Part of a small language model's weights.
Size: 2 heads of 64, MLP 448 GeGLU, vocabulary 1667.
Architecture: RMSNorm before each block, learned positions, tied embeddings.
Training: a variant of SOAP for these matrices, 299M tokens, 3187 steps.
Each number is 128 + 32 x the weight over its row's rms, rounded and kept within 0 to 255. Layers, rows and columns count from 0. The size above them is the row's rms in percent of the matrix's.

# layer 12 MLP up, 448x128, rms 0.0786, rows 299-316, columns 0-127
size [ 92  96  96 105 104 102 100 107  99  99  99 107 108 104 105 102 102  95]
[[ 91 154 122 101 135 145 127 145 134 120 131 120  77 157 156 117  86 168  93  76 126 131  96 152 154 110  99 169 163 130 122 123  82 136 109  99 145 121 187 187 176  85 125 146 115  56 182 158 125 160 148 104 109 128 137 129 151 103 140 119  99  97 129 144 178 153 128  98  76 121  87  93 114 100 152  80  57  87 122  88 127 160 103 141 143 164 126  80 141 103 179 193 151 163 179 126 130 124  82 150 117 138 112 107 232 115 108  59 185 171 116 161 167  63 135  96 149 125  85 117 134 112  95 140 172 101 136 123]
 [158 164 203 119 100  97 129 157 119 151 150 134 141 166 175 167 177 129 144 180 120 131 164 134 165 146 166 131 139 150 145  80 181 108 141  88 131 103 104  92 138  83 112 112 134 138 165 133 148 119 129 141  74 129 134  91 164 169  71 154  72  95 127 132  96  97 122 149 165 203 200 155 130 138 176 163 110 175 183  77  83 107 114  92 178 159 149 142 119 103 108  72 172 138 135 119 119 114  64 145 125  73 159 117 144 130 124 102 110 134 110 140  50 146 166  56 143 168 126 155 170 116 117 119 142 119 180 136]
 [142 113 132  94 113  81 123 153 110 140 162 129  48  62 122 134 155  73 116 126 143 135  74 141 125 162 105 111 117  96 148 138 139 102 148 164 140 159  79 146 141  52 189 112 131 134 140 130 125 152 156 149 117  84 152 115 159 170 170 133 103  53 123 172 101 111 132  74 123 121  51  91  83 161 101 145 142 141 160 123 121 114 115 149 135 106 210 132 139 164 118  86  90 187  89 132 151 128 133  82  92 132 104 167 150 114  94 158 150  51  78 111 154 127 143 169 137  65 156 103  71 110 187 159 135 128 143 107]
 [146 153 162 140 135  79 149 172 129 185 133 142  73 112 115 135  97  52 109 213  68 143 139 122 139 117 166 160 124 147 166 110 161 145  97 117 102  98  79 150  79 127 124  96 130 144 170  86 110 158 174 133  77 184 111 206 120 101 155 112 162 110 121 125  82 143 112 187 137  99 144 155 159 130 121 105  92 176 144 119 158  92 135 149 111 141 142 115 178 146 109 118 108  88 102 178 130 107 117 132 113  87 121 193 111  88 125 186 194 133 111 134 150 138 113  89 155 163 107 121 113 164 121 119  81  58 137  57]
 [155  91 149 127  82  98  80 149 100 119 169 110 130 107 158  95 121 187 152  95 159 103 199 114 136 156  91 168 134  98  39  92 111  84 108 159 152 195 125  83 128 142 113 108 147 160 121 131 174 166 202  98 144 111  85  62 116  81 128 144  85 190  92 116  95  77 163 114 115 127 125 197 133 131 100 142  92  91 147 111  68 127 102 163  85  85 160 113 129 139 168  93 131  97 132 116 159 151 109 109 135  98 106  63 134 152 118 130 132  99 110 161 111 169  92 180 109 106 149 155 125 126 128 125 101 139 173 168]
 [148 118  92 141 162 149 172 139 107 124 165  58 119 136  78 130 170  91 151 133 135 105 125  54  93 100 133  95 163  66 106  84 189 204 132 152 100 137 157 102 149 130 140  96 160 110 152 102 182 175 167  87 123 103 156  86  70 201 109  66 133 138 168 186 115  98 123 130  83 134 175 101  86 126 154 128 117 146 129 107 120 166 139 187  87 117 133 128 170  95 118  99 120 173 169 121 128 104 147 128 114  83 137 121 151 147 121 126 153 106 148 112 145 115  62 142 107 183 141 117 136  88 172 103 181 139  79 162]
 [145 182  97 144 105 200 148 108 123 114  91 132 121 120 145 117 143 173 169 143 172 139 102 153 125 128  98  90 169 225 120  86 118 122 201 149  82  84 114 157 121 185  86 146 106 107 103 104 101  88 145 154 102 149 166  98 135 113 142 124 106 120 209 127 115 156 187 155 139 168 176 127 164 175  93  71 125 121 166 108 130 149 128 166  97  93 144 161 160 136  59 172  89 126  48 131  76 189 115 154 149 103 151 125 147 150 114 115 135 106 162 151 136 118 117  90 141 114 127 157 147  92 119 182 118 106  92 107]
 [127  73 114 127 194 124 152 165 101  95 110 109 127 177 155 153 151 152  72 151 145 135 124  53 123 121 120 125 104  95  81 133  83 142  54 173  79 167 180 159 129 130  99 159 177 147 131  82 144 108 200  95  91 122  98 162  64 123 125  68 104 138  74  90 131 126 136 128 129 105 162 133 127 126 109 105 108 157 126  84  99 177 150 144 142 132  89 121 106 116 176  89 200 129 111  98 159  91 171 104 165 109 117  91 169 118 170 149 103 126 104 126  95 109 130 102 123 133  95 153 200 134 111 153 160  72 136  68]
 [139 122 156  92 120 108 147 109 119 129  98 139 128 143 158 141 132 131  95 148  62  99 123 161  68 104 114 108 136 154 103 120 158  74 154 109 121 101 107 111 109 186 138 115  96  81 124 153 186 108 150  91 166 159  82 141 111 102 116  97 130 162 117  90 135  71 129 125 148 180  59 158 184 151 112 136  95  86  85 129 122 109 148 171 154 151 128 131 185 110 114 159 136  91 108  87 119 119  83  96  44  96 119 147 148  91  53 122 159 135 136  23 152  68 144 124 197  52 128 135 117 101 116 109 147 116 154 108]
 [ 89 108 122 142 125 185 142 177 158  99 115  82 101 142  89 101  76  55 158 150 183  74 117 114 124 156 104 138 138 165 146 200 109 143  71 128 188 110 158  93  62 152 122 130 135 130 157 105 145 177 154 132 108  97 181 148 164 128 184 167  96 148 140 149 138 135 109 118 130 168 116 143 133 117 194 196  54 129  76 163 123 127  90  68 117 115 103 162 166 133 109 135 155 201 116 167 149 129 155 156  86 120 122 146  91 120 166 152 194 146 140 136 104 132 115 144 100 142 104 120 124 123  70 106 159 104  95 115]
 [141  97 116  93 102 158 141  92 138 125 117 103 140 154 122 128 120  83  95 127  98 130  80 138 126 115 165 149 127 132 152 133 122 166  84 146 117 112 187 144 157  80 145 139 135 187 103  90  67 117 123 139  70 146 146 138  79 197 121 110 119 182  76  85 142  88 114 144 163 129 119 120  63 125 156 116 152 163 104 111 151 115 188 139 143  89 110 123 197 143 138 109 136 110 153 157  99  82 171 203  84 161  45  57 159 130 117 163 159 118 112 161 119 123 105 132 139  82 147 174  97  37 140 135 156  76 135 162]
 [125  99 146 138  70 168 143  98 138 109 124 168 120 176 126 176  73  73  91  84 151  82 141 149  88 132  78 106  86 104 164 144  95 190 128 125 124 163 128 103 199 152  78 123 106 146 132 133 114 164 125 106 103 107  96  84 139 160  98 101  50  91 180 172 140 202 142  77 119 111 111 143 155  90  80 119 103 120 114 101 169 178 152 109 151 102 112 130 117 130 128 103 206 148 142  93  90 176 107 138  92 120 120 157 120 153 149 133 186 127 103 117 117 121  53 183 165 134 122 115  97 108 106 127 179  99  98 125]
 [122 105 126 149 104 118 132 157 158 133 161  84 118 183 117 185 130 124 125 170  92 146 114 119 139 160 161  57 100 116 153 136 100 156  86 111 127 135 144 136 134 137 120  91 143 132 128 160  97 106 120 146 157 148  97  92 154 113 128  74  70 179 183 210 138 118 216  78 122  87 130 102  93 136 157 169  81 170 102 141 166  70 136  86 130 137 132 144 108 119 120 126 128 169  70 130 134 166 112 186  95  81 158  63 148 100 100 119 151 147 148  71 129  52 151 141 103 125 138 183  94 138  91 179  77 148 153 156]
 [136 105 127 106 122 147 174  78 139 121 127 168 135  91 191 135 155 107 149 146 153 153 141 158  62 113 152 151 135 168 117 130 176 132 106 143 157 160 133 162  94  48  97 157 145 109 112 125 128 131 126 144 152 109  84 131 103 121 162  64  78 194  80 175 135 132 151 154 100 100 165 156  56 103 108  80 201 149 128 125 154  88 140 137 185 119 163 114 111 184 105 143  92 124 146  75 172 113  79 128  88  85 118 190 110 163  70 123 141 131  87  92  98 165 137  94 144 113 168  75 126 120 168 139 132  73 123 100]
 [119 114 120 157 125 113 139 164 176 176 106  89 149  84 109  79 115 204 119 165 168 126  95 103  95 140 115 120 146 105  71 121 137 114 118 166 147 159 136 129 173  94 170 172 167 161 170 151 116 131 154 155 166 143 193 132 130 115 197 100 213 125 166 113 124 187 102 150 170 141 142 133 170 153 104 174 118 165 122 117 184 141 169 127 111 170  97 143 141  90 178 115 148  87 163 149  90  85  87  75 176 104 139  41 163  82 112 132 142 119 119 115 114 105  91 115 112 137 109  65 104 111 140 155 161 144 131 156]
 [ 98 135  99  94 169 129 179 170 116  82 161 107 155 136 109 104 117 174 145  99 142 102 163 105  87 111 117  97 157 133 166 165 109 166  87 160  89 119 101 122 127 117 136 153 152 196 202 135 146 150 160  87 121 107 122 131 188 141  97 145  95  93  73 106  89 108 193 117  69  99 146 129 156  63 108 130 122 113 194 156  84  90  99 139  94 130 180 186 177 121 146 128  97 138 159  69 151 106 167 137 162 171 146 148 149 189  73 152 105 191 125  96 120 105 113 119 124 169 112 156 157 133 106  99 137 168 160  96]
 [138 116 138 186 123 102 165 133 101 169 184 135  75 124 148 150 160  98  88 118 164 149 120 146  59 195 130 102 126  98  85 121 149 173 177 115 148 108 145 160 150 141 133  69 122 130 100 141 140 111  83 125 121  98 129 167 140 109 122 166  59 102  72 132 142 181 139 121 152 122 170 100  76 106 119 132 109 173 151 131 111 158  93 122 121 120  88 161  94 147 206 134 121  97  96 187 192 150 113 133 192 127 137  82  99 127  57 112 133 153 111 159 148 172 181 139  89 229 137 114 116 140 124 117 127  91 150 149]
 [179  94  59 164 130 129  83 152  88 129  84  82  88 128 165 146  96  70 148 151 145 141 157  91  69 136 190 119  55 148 151 158 132 111 145 101 122 102 153 133 195  79 122 105 111 128  54 166 136 167  66  86  59  74 203 165 121 138 115 137 143 123 125 120  53 163  97 108  99  92 102 105 109  96  91 134  83 162 128 121 112 155 139 128 145  95 194 130 141 118 148 133 146 151 131 125 146 158 133 100 127 110 158 129 100 147 129 109 103 155 135 114 117 150 146 176 134 157 157 174 108  68  99  93 136 141 144  93]]
# layer 12 MLP down (transposed), 448x128, rms 0.0804, rows 299-316, columns 0-127
size [ 94  98 100  99  93 103 101 102 102  98  99 101 117 102 101  98 106  98]
[[125 136 171 145  90 148  96 157 128 117 168 163 185 144 121  96 160 129 133  78 164  54 117 100 137 131 140  98  91 117 138 104 121 111 117  97 140  98 109 167 144 200 105 110  57 137  69 133 158 108 107 133 146  97 107 145 111  92 115 207 196 119 165 100  75 145  97  74 167 138 175 115  72 154  86 174 120 158 118 169 148 184 164 102 115 145 115 178 113 134  53  92 121 160 144 138 152 115 120 154 143 145 113 100 155 124 176 185 129 100 138 141  78 137 138 110 111  95 140 108 103 182 195 167 111 166 120 138]
 [ 96 135  53 100 124 165 112 145 133 141 133 110 157 136  89 171 105 150 168 119 129  91  79 112 143 162  90 118 101 121  88 103  79 127 112 102 159 181 129 102  88 118  75 122 131 156 104 146 108 140  60 143 163 200 138 186 129 190 147 133 130 121 115 100 126 136 180 125 141 144 120 137 118 105 183 145 139 146  72 146 143 143 131 154  82 106 134 131 126  93 125  98 157 126 104 188 110 148 108 146 162  88 108  85 136 133  89 158 122 154 199  68 120  44  70 118 100  92 138  44 124 207 165 143 106 131  98 137]
 [167 125  89 165 176 149 125 101 176 154 126 138 117 114  85 148 216 162 159 166  89 110 147 133  89 139 165 146 101 132  98 131 103 195  98 130 121 173  78 121 142 126 100 125 142 130 125 103  89 119 104 104  64 115 141 133  82 115  90  84 191  99 151 146 141 148 102  98 129  69 156 123 136 160 150 122  60 199  86 116 143 163 116 126 157  96 120  98 159 162  88 152  90  91 119 126 153 166 137 154 102 127  62  96  62 116 135  87  96 112  94 173 142 146  81 136 130 100 143  95  76 195  82  93 117 107 104 144]
 [123 122 208  71 120 127  86 137  95 133 129 155  60 144 141 180  73 150  96 115 164 118 122 108 114 130 141 150 156 131 137 164 183 155 130 111  23 135  94 151 187 152 215 107 211 141 162 101 158 169 128 138 183 154 136  93 116 122 200  97 125  82  89 123 100 150 173 157 107 124 133 125 146 115 163 157 141 103 161 119  95 142 136  80 136 117 115 120 154 111  91 196 170 142  78 143 119 165  85 122 158 104 118 139 108 115 156 101 123 117 122 158 119 138  89 187 166  94 123 122 102 122 132 106  80 113 139 114]
 [ 93  95 176  90 129 151 126 110 184 137  95  99 110  99 117 108 138  62 102 174 136 132  85 128 100 148 137  97  96 158  91  89 147 173  85 137  81 153 136 159 144 153 164  58 124 153 165 143  96 121  79 138 100  49  83 107  96  99 165  80 116  88 167  99 143 157 133 118  95 178 111  94 103 118 135  94 108  94 162 138 111 156 181 141 114 134 152 172 153 162  85  63 133 162  92 188  83  96 123 107  76  90 188 125 130 115 114 122  62  87 135 101 160 160  97 102 158 149 162 138 187 125 121 131 154 116 131 131]
 [165 142 114 164 151  82 117 115 115 144 169 196 140 141  73 105 142 129  98 107 148 113 123  84 159 136 105 123 198 139 126 154 121  66 134 128 114 132  98 170 115  40 203 136 148 145 163 132 174 107 148 101 110 174 122 114 103 121 115  99 218 101 111 165 146 155 120 166 140 113 103 120 104 121 166 136 150  95 159  97 110  97 135  81 136 156 117 113 113 160 149  94 148 111  83  74 137 150  91 168 113 149  82  69 121 120 201 106 100 106  78 106 119 126 130 115 200 168  83 141 172 167  87 159 103 119 186 148]
 [115 102 143 120 152  74 115 186 176 132 137  98 144 154 186 173 104 102 126 128 126 109 152  97  84 127 127 106 112 113 105 150 148  73 181 168 143 140 141 124 121 120 131 159 122  93 113 116 128 130 122  73 123  99 107  88 172  95 150 143 179 132 148 147 147 107 105  74 190 132  82 164  36 124 186 126 125 138 204 150 181 154 161 109  58 180 161 148  80 166 112  82 133 172 140 147  97 110 140 140  83  58 171 119 106 164 135 162 118 155 149 140 149 210 148 111 135 171 112 123 157 131 138 133 158 132  72 137]
 [134  97 171 163 106 108 160 132 102 144 139  86  90 141 101 161 113 142 113 128 113 151 175 142  80  82 134 120  70 135 137 118 159 130 110  38 144 168 170 126  92 177 158 154 190 158  81 152 126 146 166 126 151 167 168 117 118 147 128 119  96 101 138 185 119 105 135 126 114 151 128  92 132 164 131 119  61 149 107  84 144 190 168  75  96  72 170 134 120 146 145  94 129  83 135 151 134  76 140 105 127  93 134 106 152 145  98 117 115 156  98 163 135  98  96 129  94 188 194 130 218  94 137 119 103 113  67  63]
 [134  50 170  80 105 149 148 132 163 142 145 132 107  86 108 152 128 140  92 157 129 111 108  84 139 126  68 129 106 163  91 105 128 155 138  78 137 137 182  76 121 137 131 148 153 115 146 106 120 153  94  84 156 165 155 122 199  88 146 152 137  98 156 159 145 166 147 130 103 160 105  84 159 124 143 150 116  72 122 126  78 158 143 158 100  87 152 117 116 125  65 186 100  83  74  65  96 180 135 110 197 159 116  64 136  99 126  84 111 181  91 162 133 185 108  62 126 144 131 138 132 119  83 162 141  86 139  88]
 [119 157 144 157 150 120  90 122 156 144 201  85 148 171  89 140 115 148 111 126 139 144 158 173 102  97 136 113 114 115 144  64 160 124 100 149  80 161 107 152 173 130 159 232  99 102 171 113  97  81 106 134 114 103 146 202 107 143 132  68 191 171 123 149 111 222 108 163 155 110 124 125 120 131 118 133 102 118 145 147 118 146 174 139  81 104 110 100 187 114  81 133  82  54 154 122 102 119 117 137 129 117 158 126 139  85 128 127 114 142 159 135 140 119 105 110 139  92 148 114  99 229  95 143 125 122 110  67]
 [128 121 105 122  85 150 111 171 150 113 158 124  83  82 106 110 158 185 110 134 136 124 146 175 157 115 120  90  89 104 124  72 152 108 125 124 157 172  75 118 129 141 154 142 147 135 123 129 153  81 127 180 107 112 136  82 125 153 165 135 130 136 196  92 125 144  98 114 160 140 166 106 151 163 127  67 122  25 152 108 208  55  91 126 142 202 140 143 100 157 134 109 169 126 151 111 116  83 127 106 156 145 122 102 182  87 142 145 135  82 156 137 136  85 171 175  76 146 158 120  73 152 166 113  79 176 128  81]
 [ 96  89 139 126 124 136 144  93 117 137 208  98 160  90 121 143 140 116 105  89  97 178 121 118  93 145 106 106 148 111 166 107  98  83 110  89 159 166 114 167  88  87 125 130 107 136 100  45  96 129 185  74 146 134 113 113 161 137 131 134 170 154  68 171 107 215 156 163 165 124 115 135 148 134 109 135 101 144 121 107 206 161  94 105  74 166 152 152 115 134  78 140  93  55 111 154 196 134 132 100  88 120  99 151 127 129  45  79 146 107 169 138  94 111 146 110 161 166 115 142 143  84 106 140 151 125 137 157]
 [141  80 130 131 130 144 126  98 183 106 124  72 100 160 151 145 153  79  73 105  78 141  57 111 134 125 136  72 100 175  90 139 114 119 167 170  28  52 120 148 124 148  96  94 135 144 172 128 129 147 133 168 136 173 163 195 119 150 127 163  72 117  99 105 102 118  91 155 142  98 132 106 159 148 133  94 179 146 163 125  94 120 153 178 134 126 117 149 158 144 143 146 149 176 105 120 130 113 170 140  64 156 144 112 168 142 128 113  96 164 143 109 105 125  94 103  89 100 118 170 160 132 183  50 143  60 121 124]
 [168 130 124  98  98 149 175 102 118 159 113 161 137  85 137 145 113 175 136 110 118 128  24 170 189  55 120 153 112 175 110 134 138 125 133 134 163 140 124 142 139 128 175 137 133 144 108 148 170 109 139 120 106 120 166 159  87 186  63  87 170 140 140 197 155 180 142 129  95 143 128 164  91 122  91 136  80 168  72 184 112  81 154 125 125  81 108 164 165 137 120 142 112 133 122  77 105 190 111 106 128 109 159  93 161 151  94 159 119  38 115 128 150 148 197 144 143 136 138 121 133 148 147 120  66 141 159 109]
 [156 174 166  64 146 127 156 141  89 155 138 151  90 145  93  93 110  79 136 122  96 147 129 141 125 134 138 113 177 124 154  71  74 142 140  69 109 131 111 194 175 148 121  96 130 148 102 121 190  58 104  74 142 203 169 130  80 149 134  96 157 121  54 121 108 164 137 133 118 194 119 142  93 101 115 111 118 113 147 204 104 116 163 185 114 165 113 100 158 172 118 163  81 141 117 120 113 127  96 117 136 113 109 211 119 102 174 100 109 148 134  48  95 139 158 128 126 127 110 136 117 105 146 154 152 108 168 121]
 [153 108 151  67 208 102 120 164  68 131  88 129 118 173 132 117 116 170  91 126 100 152 167 120 198 116 119 172  51 110  67 122 123 143 170  89 119 124 134  68 144 115 126 135 101 114 149 130 133 150 135 123 141 137  83 153 106 112 126  90 146 132 161 171 129 186 135 175 131 188 105  37 116 111 142 118 124 109 115 161 120 153 144 164 149 118 174 118  71 104 112 104 155 107 137 115 119  80 163 152 125 152 156  90 123 150 116 116 178  72 147 101 143 111 162 200 163  78  85  77  94  99 148  63 140 144 106 143]
 [114  94 176 126 172 154 129  69 203  86 132 154 160 120 166  91 121 182  79 130 134 128 136 183 154  79  80 122 126 152 176 103 132 160 165 104 166 112 112  89 154 133 118 103 132  93 114 167 101  93 112 147 137 132 140 139  63 141 117  99  96 134 138 132 138 115  97 186 103 122 124 117 111 131 119 182  60 125 125 148 152  94 100 128  85 120 138 171 104 126 133 153  88 164 137  55 145 128 102 212 109 179 179  99 148 114 208  93 138 176 159 107 102 120  85  78 167  91 129 126  92 100 146 147 144 130 191 135]
 [125  88 151  85 116 112 130 111 144 101 128 136  94 154  82 147 125 142 174 144 102 107 157  77 220  78 117 123 159 141 132  86 166  96 111  56 123 195  52 163  78 113 102 136 157 134 134 111 154 101 148 121 141 105 171 124 105 158  70 149 157 128 184 130 201 123 141 130 161 158 183 162 139 132 176 137 169 124 127 126 108  89 181 113 156 100 117 165 161 120 102 149 113  64  71 139 133 143 103 131 132 144  91  68 128 168 119 124 129  92 173 140 141 117 128 137 122 127 136 141  77 191 137 124 118 133 219 161]]
# layer 12 MLP gate, 448x128, rms 0.0822, rows 300-317, columns 0-127
size [ 97  95 106 106  99 106 107  97 100 106 112 102  95 105  95 104  98 109]
[[127  68 141  91 131 120  55 115 119 108 160  96  57 130 128  64 162 160 150 156 115 173 177 119 136 110  95 166  96 153 109 169 134 121 142 189 119  98 154 107 153 132 153 144 116 126  75 104 137 122 156 123 113 129 115 159 127  99  68 121 153 102 115 140  84 117 100 121  16 126  90 142 126 118 141  86 140 117 149  72  70  83 161 107 162 144  82  98 131 104 116 117 146 154 161 135 155 177 151 127 147 152 128 180 107 149  99 162 132  94  70 141 151 159 168 129 131  80 159 105  85  84 115  92 152 148 165  41]
 [153 102 172 104 139 111 148 107 118  72  67 108 104 152 138 108 114 160 108  77 142 120 116 110 109  76 108 102 169 132 125 110 104 115 114  53 120 126 142 103 160 225 128 112 152 190 139 114 111  86 189 103 157 148 165 150  92 109 157 145 150 151 158 179 117 105 103 145 177 155 195 122 151 155 180  93 109 167 161 122 138 103 162  99 102 119 128 133 124  96 135 162 134  84 116 138 132 123 135  94  93 149  84 154 153 139 129 155 239 139 106 101  93  88 122 194 113 129 160 186 167  87 138 190  94 132 138 114]
 [143 146 145 136  69 105 113 124  86 114 122 155 182 148 163 120 142 122  66 153 119 180 110 190 113 151 110  96 140 103 135 101 164 144 156  63 106 137 137 117  98  75 148  71 175  80  97 129 142 158 196 144 105 131  86 119  77 157 102 146 178 117 144 159 101 192 141 136 116 206 104 162 109 119  95  86 180 107 168 143 109 124 149  70 109 140 133 120 136 157 161 108 161 109 103  59  97 122 164  86 170 102 123 128 130 110 104 182 130 133 143  82 157 118 162 111 157 168 170 141 138 136 143 111  81 221 135 152]
 [ 70 104 110 157 114 174 115 126 136 152 110 160 133  90 132 110 147  77  95 135 120 178 143 111 183 125 165 165 157 136 145 143 145 148 189 123 122  92 102 162 169 119 140 182 152 145 142 125  94 150 148 110 155 116 155 173 141  74 176 124 153 111 122  94  42  76  79 113 133 101 164 126 164 207  84  62  82 150 132 159 154 153  88 151 177 183  52 120  88 120  89 113 159 127 165  93 113  75 108 130  79 147 153 171 125 143 127 121 136 144 107 143 149 140 113 127 148 145 104  47 124 178 138 126 157 172 118 149]
 [200 167  78 125 139 144  94 110 124  95 133 137  32 168 149 103  96 142 123 148 143  94 106  75  96  94 158 152 176 152 165 108 120  99 122 130 150 165 157 127  81  86 121  89 153 135 142 117 194 107 149  42  78 130 118 159 136 133 152 132 134 159 133  96 127  75 131 124 169 147 197 148 189 123  95 105 117  40 167  31  96 133 131 147 140 114 148 149 181 123  93 126 111 123 143 133 156  72 160  81 139 132 138 101 183 102 136  67 139 117 147 103 112 112 144 110 141 142 158 119 158 122 120 131 128 151 151 127]
 [ 71 128  97 145 129 152 158 162 137 135 205  90 139 157 134 127 110 135 171 104 111 142 169  88  96 120  35 125 121 110 115 143 132  81 118 128 138 175 145  90 128 146  37  96 101 106  96 164 119  88 161 153 116 139 111  78 153 124 196  57 139 107 136  83 120 154 165 121 176  96 124 159 119 151 129 112  69  89 171 139 137 162 146 129  99 162 128 165 125 122 151 180 170 107 117  82 147 129 134 115 158 111 140 132 139 117  97  94 174 120 153 138 144 139  59 140 144 191 112 161 174 146  70  89  93 110  54 118]
 [ 84 153  84 159 159  89  67  87 181  91 154 114  97 166  92 145 107 109 144 119  99 146 144 194  83 168 118  87  53 120  79 126 117 168 113 169 171 124 118 133 167  94 137 130 108 176 116 101 126 149 123 187 120 190 104 128 137 112 139 179 121 151  96 120 142 127 184 135 119 141  84 111 104 145  60 102 129 106  81 110 157 136 197 167 133 168 149 167 116 114  98 117 160 194 109 114 146 121 160 106 135 129 127 129 132 148 174 112 109  84 109 115 135  75 120 146  97 115 150 120 130 140 152  88  69 177 203 189]
 [129 112 141 101 178 157  95 130 124 133 110 152  73 117 155  93 158 133  49 139  75  95 121  93  84  98 111 159  93 147 157  73 119 109 142 100 158 112 139 117 166 126 147 107 113 137 104 154 163  92 150 148  91 165 129  77 126 136 193 126 151 100  74  74 119  74 206 115 153 150 158 155 117 137  84 156  35 158 148 162 177 121 154 153 133 119 141 142 107 131 139 127 113 143 144 214 149 122 108 161 135 104 180  69  90 127 122 102 126 115 136 170 134 126 118 160 144 143  72  42 155 105 157 156 117 139 159 179]
 [101  69  99 135 103 170 119  73 187 170 131 154 132 124  77  94 106 133  76 106  65 182 181 107 174 140 144 158 140 130 118 117  87 126 129 137 104 109 201 147 181 139 132 159 151  77 143 147 144 197 178 140 119 139 151  85 149  98 176  38 147  85 182 121 137 170 141 174 139 134  99  86 113 154 126 164  53 146  92  98 138 177 126 169 119  98  96 164 123 121 161 124  77 178 123 150 116 101 141 159 124 162 113 138 103 100 152 145 150 176 142 127 158 152 139 125  66 154 119 117 157 150 117 139 144 107 110 102]
 [169 129 147 113 129 132 109 153 167 164 138 125 190 141 104 125 172 176 148 160 149 103 200  86 109 174 129 102 116 115 183 144 115  98  86 130 134 149 171 160  79 124 139  98 147 103 127  99 126 116 108 132 113 131 180 127 137 132 179 121 164 111 136 111 185 103 105 105 114 145 118 147 138 136  47 141 146 105  72 112 125 194 158 116  97  97  98 111 129  86 196 180  70 140 163 152 131 141 154 141 173 149 114  77 120 100 156 199  94 128 128  80 206 130 132 183 134 189 182 151 131  83  98  90  93 150 115 157]
 [ 62 167 129  92 107 121 120 114 162 180 177 160 141 134 151 152 166  82 134 169  90 134 110 127 185 127 126 158 122 168 110 127 146  86 150  90  96  96 158  88 153 104 130  27 161 169 160 150  87  95  89 152 129 110  81 148 122  94 118 109 113  86 163 112 138 122 118 131 160  74 133 168  97  83 106 105 141  79  90 145 132 115 217 119 138 144  32 122 113 102 156 137 150  97  94 155 135 145 131 128 158 155 154 135 133 109 102 141 142 165 170  90 129  85 130  78 154 128  88 119 142  79 151  74 157 108 172  79]
 [ 95 116 123  88 120 178 180 152 119 142 153 168  84 124 156 166 173 129 106 133 137  97 141 137 131 104 168 119  78 140 153  78 139 126 164 159 127  92 205 202 112 161 161 129 143 140  68 140 128 202 177 167 183 131 129  87 132 139 167 155 114 135 107 166 147  94 151 154 101 146 165 190 145 101 125  54 138 141 104 178 169 140 173  82 143 149 123 165  92 107 151 185 163 134 140 103 117 159  96 124 177  98 127 100 120 125  75 155 150 109 203 130 133 158  88 155 125 120 191  87 131 110 169 148 132 121 102 105]
 [ 94 159 136 137 105 128 141 101 149 184 185 111 123 132 168 103  83 130 139 125 178 178 154 120 187  77 135 156 130 149 123  87 153 172  81 187  74 131 148 149 117 134 117 162 102 136 106 131 137 120 177 125 179 118  97  55 156 119 157 142 155  80 101 105  83 165 142  86 170 133 101  80 146 114  96 156 124  85 132 105 117 176 148  84  71 119  77 122 115  81 151 102 118 118 110 126 119 160 135 145 145 122 200  56 120 178 153 111 160 135 178 170 153 113 180 152  63 154 176  88 143 164 132 133 112 155 162  93]
 [ 82  95  96 126 188 125 144 145 142 136 188 199 130 142 164 177 141 110 128 103 152 134  93  74 125 101 155  82 142  82  87 162  70  79 130 125 149 115 105  94 102 135 122 171 123 132 158 103 109 108 200  75 112 143 147  98  84 100 174 114 194 100  65 136 101 145 123 143 112 169  70 116 105 137 175  97  81 154 164 154 121 107 143 145 146 112 115  82 131 137  93 120 152 139  84 131  82 152 160 107 103 192 156  91  94  82 128 131 162  69 150  60 183 141 111  94  97 149 129 113  88 109 150 122 125 142 172 126]
 [126 101  83 149 159  51 124 118 158 172  82  93 103 186 140 143 128 116 112  85 153 164  98 139  95 141 176 127 127 104  99 110 136 129 100 131  86 157 167 163 144  94 154 129 154 125 103 172 116  92 170 106 127 116 136 113 104 157  98 103 143 128 216 117 176 103 127  65 223 161 103 168 138 188  83 163 109  89 146 139 137 117 192 139  92 150 108 120 147 141 110 120 153 148 151  74  96 121 100 156 154 108 132  59  33 109  90 108 126 136 175 151 125 147 152 120 124  74 108 127 122 146  82 166 115 121 153  94]
 [160 134 115 157  95 160 139 143 134 139 189 111 162 181 146 127 155 124 131 122 116 143 151  96  81 151 132  98 157  81 172 165 130 162 126  36  96 165 178 146 129 134 185 133  89 148  86 196 146 138 161  80  61 155 140 151 140 140 165 156 153 119 143 129 144 132 112 123  83 165 154  93 118 110 116  86 127 124 156 115 115 157  98 120 191 110  36 138 148 119 128 111 213  66 154 171 125 139 160 166 118 110  90 135 118 178 111 134 166 161 170  81 136 116 121 181 154 149 171 147 106  88 170 103 108 154 103 102]
 [102 173 217  91 109 183 138  98  78 165 128 159 164 126 139 191 164 155 103 160 146 105 138 155  74  99  84 143 154 121 103 148 111 120  81 145 106 121 120  88 154 168 195 110 159 137 142 114 145  83 136 170 122 167 107  93 111  99 171 115 114  65 161 162  98  80 145 148 129 113 169 175 176 127  89 144 135 181 166 132 201 127 129 178 115 132 118 119 159  75 125 120 128 165  91 133 149 134 184 131  93 108 117 110 151 107  72 122  73 101 100 112  73 108  95 149 147 171 128 145 144 103 156 135 144  59 149 105]
 [120 120 211 194 121 139 101 112 118 176 134  99 110 107 126 138 144  89 158 118 162 124 128 143 141 196 104 131 120 171  86 149 147 147 182 147 109 102 117 170 103 105  99 139  76 126 109 133 111 118 109 127 139 133 146 206  88 106 167 190  91 168 134 128  82 141 144 181 159 173 137 172 154  66 104  89 116  78 103 145 164 160 129 126  89 126 106  89 161 104  59 102 152 128 122 119 124 103 144 123 142 164 166 120 101 129 145 136 154  96 132 139 159 109  65 141 185 103 132 202 115  41 131  81 113  59 121 125]]